python train.py --head_dim=64 --d_mlp=768 --norm_eps=1e-06 --rope_fraction=1.0 --parallel_block=false --init_std_up=0.0235 --weight_decay=0.28 --schedule="wsd" --train_tokens=247400000 --steps=3776
Each number is 128 + 24 x the weight over its row's rms, rounded and kept within 0 to 255. Layers, rows and columns count from 0. Numbers have three digits each. The size before them is the row's rms in percent of the matrix's.

# up: layer 4 MLP up, 768x384, rms 0.038, rows 202-218, columns 0-127
# down: layer 4 MLP down (transposed), 768x384, rms 0.0341, rows 202-217, columns 0-127
# gate: layer 4 MLP gate, 768x384, rms 0.0372, rows 203-218, columns 0-127
up202 102:199108104114095131101120157129128129079119127092148114154145144167170127120103124161131159110116116078122092136133156136123119130126128115134149142106117158159098110166127128083145119112143161132149121122146182111139129141138153122085121117133131139137108094122154140132111139155131150156118151096104152114110064089205090150132123126155103160166091151095147138111154149138120156141107
down202 101:135119108141118127109170098082157111134111151091122161151144147129136089167114117153122111117141154134120105146149144086130134115078129102133113139101161165189141108123120132074113131147146108147106138109156127149103114097163173153201124143106150101126125118125127137128102139110099088144150108110084143149134148088164082126135137137159180143100115116157127122121129078124108131183121
gate203 104:089113129119152140128109114146144139135099102108106141112146174146159109098126111157142049119117142122117188106158100092169127148145151088125139125092143088121134110112129114153139134121110113132107127114119102144156104121092136174125125144114157160120087096150143148105113157178116130146158133137137145154146163124132187187070130091092113160138147129158100099094132085139147114151097
up203 103:159122151110121121097119137093104120130107137112139169127089135090109165124118125127104152123105064109136126098167126174150098163139101124112168125102122120168145082166118121151114140149101117135126136145123156149083145124125093137126092181151140120108123120154183135140157124113129152133145110120148109117123128160143144114140143131128130108102108140097149126135088179159120137177136
down203 103:128156139144100159136117134138139123152063149165084072120131104144143137126178110124106112100176141133126213122133121126109109144108091171108150102125132090119172156147124150087155155126127105158109120112143137062134156128139117115181137136099066127142122170139143140146157134124145107144128155144165154106103126116084145157142111153117134108119144129077121151086108073131179081133134
gate204 078:126200170117125126137153130152076100090095155129141097109106112098175154099093125143097108108144141134135121143112113138150137104170085174147144100156161178108090109134142133140139129151117149126117106152118127104146134158129123095070133090143123116163169136158136107143141137148133112106102134144079131148132142158139156087114107103141147123089120126147119124145112117181156116123111
up204 080:107102140128112146075116144152102107120088150173100083123077118160110108147143134141125115139141160125150094136121112147137163129144087128102146111146050132107130125160158096080116113147133089149126158135138098139160162156117138151143152128095077129126127147080171184148117168156106154138160159119148147151120138124091110146136140173140117123139187154119108146136143153162154126150137
down204 079:141131134154182106185121154113141180168146089120152104107161106115114103123127095127104120124100102125153104150197128090132103142146118115109088127123128133163076136094123133146150137079130142112157109133140133120109112111130119133162130147163177138125121114113120112140104139108154153124109115176088134146175122143154171100155111163155165140129140119108129095118125111066098101129074
gate205 103:123096112097166107142110169126145116120143113140161129117114136147109171132147098089119126137104134153137092107122145163117121122120118135125141131102134095088143133099122114135176123116153136129096145132111161119153132084104112112116129121093087119141114162114112124105129099124103130116114111094098087113155125139087150134143130131175116099114144140070132169147118122132150156087147
up205 101:078129123148120126188128115126146101114152080138159146131139157113157186170109146143114109117103140153140135128066139085134151148172066133122128093103126136121095158110137094141111135136143142163133128120172134118167166106134136140160145114098146081130159123115070097163125113096134135103075123171105135089144160121134132116165114145143164147114118146092108126101136109136093116109133
down205 103:149160115145087157137170133146128130120119143140082149137150156165138126118102144174138070150123125140141126134155116126121108160148118099163116160142094140118107145129135138156125102140074143145151135124104058160121148129144151138088095146131164088160116136119123114160106153133105145135174145156136170122133116139113104107129124105103135109120112098173115169117123111148091088126137
gate206 108:126160135143099162170122083142166172132161098117137132119127163131172161140131102110133118105094105152130083122081125076124111125103091132144134137142118108174177205124114121125124133105096130104087110138087159142125141117151152130127179149103129156100168120109114130140106118108137147172125105166155110114131150128085151137144157121101141113134118083201129125106096107155137163080139
up206 113:155075120123165117130131112101176155143149121125132132107129134151146139163105142099144150108135142134080143168147119092084091073109133116113105150160116128164118189127132113134109103104108139116107115128122078095060161114153131131155123105128168104105136146084105118122140068145133162123089118142131160134135149163139126102117115123124167149123126173139155174126127137134111164120087
down206 105:088183091140116123130101139135133155093072181109166103158098169139140166121170104172108124144166086134133158137146102182140160159108137103143135076136112121122125121105128157116173191149138114142151139135153087087146137124186115142116182124124104137111136154122157168101127131091175127132141109108102145136127119128135081152113123124111087108149142169091125138148117096080124114095139
gate207 104:116139162124094124145101155088136137124128094131136113135149131124152114112128099080122125087137152164174104084098137130140161096121169132126150132161145136084145110103125140159109148169149098106104121134133143133133145108122121154141137153132149119182135095159139138154146169132104114126127153123130100149153134097136126119118114107122137110108103106120146108065102061125133103124149
up207 106:087130143140144124091154141152088147121131131091170145127159139115094111065123093168122136100123145149128116162128082151092121133104140105103086146101105138142117094161126142140146097125132114133123130076144143109141148101146140114116119190137129096084112101136140116145117110124130131142129137156115101114135107171103160202109152077117107172142114160101136094147154101112086146119118
down207 105:146123120140148148148143132101120127151128126119112097129157089154125112126123165118143138168117112087107119119124128142128117097100115115142138127139128087160178077128112135121142117131204098122149090129123121099138146113106123101168134160153132163105127130114127103111135130067096131140115127126126122139126118132079137112129123092143126098109126133164142146126119089154113114156078
gate208 099:153120120174126123142144134090088122108128139096143109156156134108121097136144090174092149142063139135137107109048106130124158103126111162140185139144179098117143074147091133107168110139125084118148108093141150127130140096127109141116123147152119148153154099131126128157163116131071133117143160114185154134143122091161135120131100111133131119143140154108113096102151145173127117089154
up208 100:097117103100044134116063164113094135113150095144149115096082136126132169079151130122130097155159181130178140141127111125125133122113104124129114121121124161111111136124158142142128149098155180134105142140153174143149141083126169117097138173119144143122114152134151097111119116135149128170106126125107098149154120139119117127147134097133126126139134117132085108095115130119115125129120
down208 099:150101136157137160129146149109075111182160159100124134118141160128147110137114087118129159129131136125123146099151096122120124134149157154081128175118154129137143146139080112155121116085138124127125155131119105100108080117131125103147134144150143106165112138148145136120184113110101137146163134137162116102117097134139110122116097113089143102161078140101158174130119117103149115107153
gate209 103:155137135176179151181125187162107129108134111115129151112130107079127096102128132095135156116157127154137107109114125166143119122129137126139126164136150169099111129097104108088084129121131055076119111164114109121160109122124105187117111134092098132192092144144123133104152144157138129084131119113106125164119114159148158104131131123110187129104136118129124150078113154139090121118112
up209 101:131117142114128130068086127097120128104182074128105134128143103132143120108143106100122159095102142098148071112175175124125126135141115118093174109121141159132136089140130119127149128117114109108105141100161144058148156164158116119137093139133097151144169154116158148111123126113083111136156160099123087138135095144152137138134131142151129161135133137134129160154125117129146161156166
down209 102:107163159158163165135099165148118151122112138105161117152114156126116118182194098074092090109122146153154091143100145133187096179128171114136099100118130107122125168123121086159112150112147149142152134131110113121085135151159096126120123101085138123140094096092134139113126129164137154062095110144104108150111147123179100113122110136086126105085153112154145106116106109097153157102163
gate210 118:142142119156156137125178115143141151170134132166174142124120131094114142153163131096161156124137114149135103115114114110119129199133118165108146112151084166125110138068118150179090115108124149119123111105117100164110124098099141127129084103099107140109099153156148147150101114135139166135121104088132128102140155112081127115143134154118115134127072127146108132122124112126145088145100
up210 110:130117105121135154134164144142115137124155141162172122152136190094101132133144119141091166129104186127107142117117123112095101138102147118114122112168139112108175146100114117150114106140132133126134118103152106161106166111155127071146140119126130169115163086116111126105159075144173158107142136120121129111142122114141155170145130098137104159099122098180101106119125150076113095151115
down210 108:114139120106159100098127146111111097064125140127092135168120086131138082142070107150091111155137151124096135114113108133105114125135125142132124117117144144107113080133186117168145120141127161153138119108134156142102135126119115159120149147095130088099127109112107117123097149140092102133157161132118157154133093096145156109104125123138149105160139140123156158159107131102117162118116
gate211 099:139108120089128129140090138147123137100126159097130124105095091162136145117129103116160152110107121093089142123110135081135141117153126121123112134127136102130138126093190124125119154123165130105125128117136135133124129164136128157095089121084121120109108081164147124157139161125157136123116117109114118152112167092161127083088125123118159071095105170132150123117126059169133128119089
up211 098:133171155121118177115131131102099134091119096166079114115139098135151196113087126125072105131149113171171140120121098164150127106108146126140142111159117156117103126112082122101132079140077142149133168107149147123153131120156109130130118100154149118134131132130065090062111095146082129106125127155133133161124093146140152153188168116135111103105149103148094123172153134138124096156129
down211 100:113118092108088092116097109149146109124139164133127157131123106111152078116122147136136129145142150099104139121107158095100150116141124115082096123147186140110173154099111120134118144109152148127093101131123114124155111135147126110070111145097111152143143123116190144160112122092143095127142101136118114124152157088066152106111095087192120176173108126118140138127121122142133147102137
gate212 095:151119113141088117173124150161167138126158108126117085117096080124135186152087120114108125145139143141122124080091123126156145105147128147155116115107152092118129156108162155107141139121142173110106115147160147149105157126131133136117156115125099154145122134100116126147109143125146118126147098057127146159148134144155117109140111108168092151126169126149102095161103110097097130090129
up212 099:138135140117136135139120073126114140160143150143134140140130121130131155118128109121111103118113137148145100126121167132119127099114079083127130167157118081115137080146120156105154162132127129162143113152170099153084084157134156149161184102123105158111182137088124101165115137156104138092069152147135180136139137127143096147183155115162086140188172152151096120160116141149090168135156
down212 096:157134122157103145151122179162118101139104114176103119114119162122170104099165103075112174123105144131131154137144143105141154147084150104091125106146112108153139159133161107134163108150136103137174110119131145146165091151164140094160130119129127152086138152156162101096121154117101110103115141129173098145110089102112126167120101137126150119134116136139163113125085136086142112170106
gate213 096:136124109149119132137154138109133103145117110167136143151158158150108134148165110152109142114140137134117127148117092137118138165082145148122149121113202106127147116143121123151160122143099154120112156131178126180119141114122133161120155172101081125114090119131138146082079126148162172123154089100112119115131184110106120136117128121145138108171129117153114116097127142149111115127162
up213 098:095127131169096135122143127140166115105105129141121103146125132069120156106163133127098155117154137148140109113130146161121129179125178159126120120143111132136130162126150153151099110168120110089139122123090076099133121155114134100095120144163086102132123155119155129133154134120129106128124164122110165153134082115160127104085147142171117143126145124098085158094121143127128116128145
down213 098:164143138129135165113094156114131164157119097093139147160143120133086144133114116124126131138143097139122133155160057073119145138107059120121116156128101097119155114160113174155117152148098127132125143132132114140101117118099170169158137152144128126134152140124099119133120139104082185111134109075146116087121128121104146128116103145136094113119122154198109104172131173160143145135119
gate214 079:152136089187094138130122179139138112155134109121097203126195110153110145166118115113124134097155101147117105131155120155127123114099114162095175114139133132141121110165149102138154113138133193140094118148078178134099094091096095113105127164104149166146134116099105109126118106099142116081126126136149126099166134121088142137119145141123143107147123144123118097157105142119138123107111
up214 083:104135157134171139130133103129108157130147122121167112129114132061134143086176097129131158150100147148131145096090134091152127133087176091129101145107144125152177152090113160140105131110186069113141117119136116143164140121141112135185128102116108108124108117144149156080090135090126145165163147120165094137141142147138170134100132140134117160105115109141098123074105100103123122120173
down214 085:113158117159149127141133126102172168142149101137097141114134151115065122132146132154092166110173105125134107135144116138129137126101116135091163139117130154145130137055127112146118091129138154114102133151130144143137124085150086174118115161121121113122135110094145097085130113100112174069123098166128162123160138093126104107143158129099194098128107095137093117122078086123132136073125
gate215 101:134133137127132130084147141122110138145141138136158151123113102154134157137152140145093122125104136116125137133098113134126178121117133121122132143146126090093138128119114149102116173153103121134140137154134116113125167126112148154132136148099144125129145107115127108088158110133097140127140122133101152118188143159114077170144130112131102083166112169120134133096136153116153117133163
up215 106:134119120139096128156113133120148080130117096135137116159130151137128108150097112112161138135139115126158115116136138137135085131141114100089092116168108160147087122135191093133137075105135123130123129131122140156141141106142088144142120127122113125100112187108160146160147157170127083124111110107130104107134144149137140118142111173150173116095206104133100139163156113117110076140116
down215 095:104145147119185112149121136151115123150134099146124097191150136135157107092112019105132123130158155133102112134112149135083121126146096139149128144158110147135134146114127144158104072127151122103122119115116131098121114127123129091164110111128123101126104091141129140128117137107143081138138125125175046135109144101127176103092127123132136135118111107104103113126123122117122111122119
gate216 101:156082090106140103096129103110117130155140106134101085136120109120135156118104117108075073128088097099130134133114104125142125121100108072109155120083145108115163127107119135129158124096133095152112135128143155122123157117147137112138139116109103122116133106131142151073119116146157108132129128130144110165136161127143150083104157117165146087122136136119125112103121099106112189102110
up216 100:112139112091185128117093150123134108135173130098111129113116103152131135104126137102146104101170163145115110147120129133110113066131136129160155140128114110136146123169118121139136130111133114149177146129116165108096094128101139125141131139131147097129148115132090140068157144126131136137118113100104125177140111136139117099095121132174144155118139153136136165152113155150108133061150
down216 102:093157169099145101138109116103164114138133101098114154123138157144129103107110095086099142076121160123116129116132112139130110131109085123131129135162146140134108175156129093156135111158129154120113108117145142123090109139153110125113086112115154095142103104134121151130122167120092138103101114126128145146166112107139116140119122119136171131172120107136125109079166160122113127167164
gate217 095:115132150154138086156119107103110176119104102130112114164155117132158117152118125107123116108150102143108090098085099101113098122138106105126124172114138128115143148095108141126139130136152158134126108135123106122148116112137148173162088110127146124133119118087167138170149129138125145140130130133126147134160098138129181106161142141155151132154139161120101095113113143143109091115124
up217 097:106140109176127140108153149114136160135113079107121140138112136122139117127157140144171154133095140095155103076119142118100148134137126139152134126124140142126151121153149108124098122139155105090143135161137119134083162134129090156156080133144129096107119108100160155159106152123135133125098062108156123115096136122151132123139120133129167083122135097119113117141152170112139094158142
down217 096:115108151123143162121122140129133101121137159134164107138096110148122159110169120150105134124119138129179161129096162111132112166122122111149127124139126066104093124148131117079100118122084122069134174097133110153102113123115142086125129130128145126138137102135162107130146107102125126133147162151080147117138142121090132147135099091162161119077111148122161145119129138124134115093135
gate218 104:123133126091126133120153101109114151116150110098177146137173128119146149129145124126092150124101113134117109128128116136117070126136141067079151162127122124116127154134120091128158148119126126137112104114108157107136101102107142094110120097120178151124114115140146130122122091142104149130116161118137124088146110115133130132124162118135119105134122121133143127131113142102156157119127
up218 100:133124144124088174101159096141137118112092149080126091109120177091104120122083122116141101131108129115104135118135127127146105154119149132090138121158129082139149115144160148096145079135079110086118112131126120182157086130116149116099104084162133107121139129151097137126168086167121129114161108134131119109102158122169138091134147134161133148081138061095127111125128117131173153120127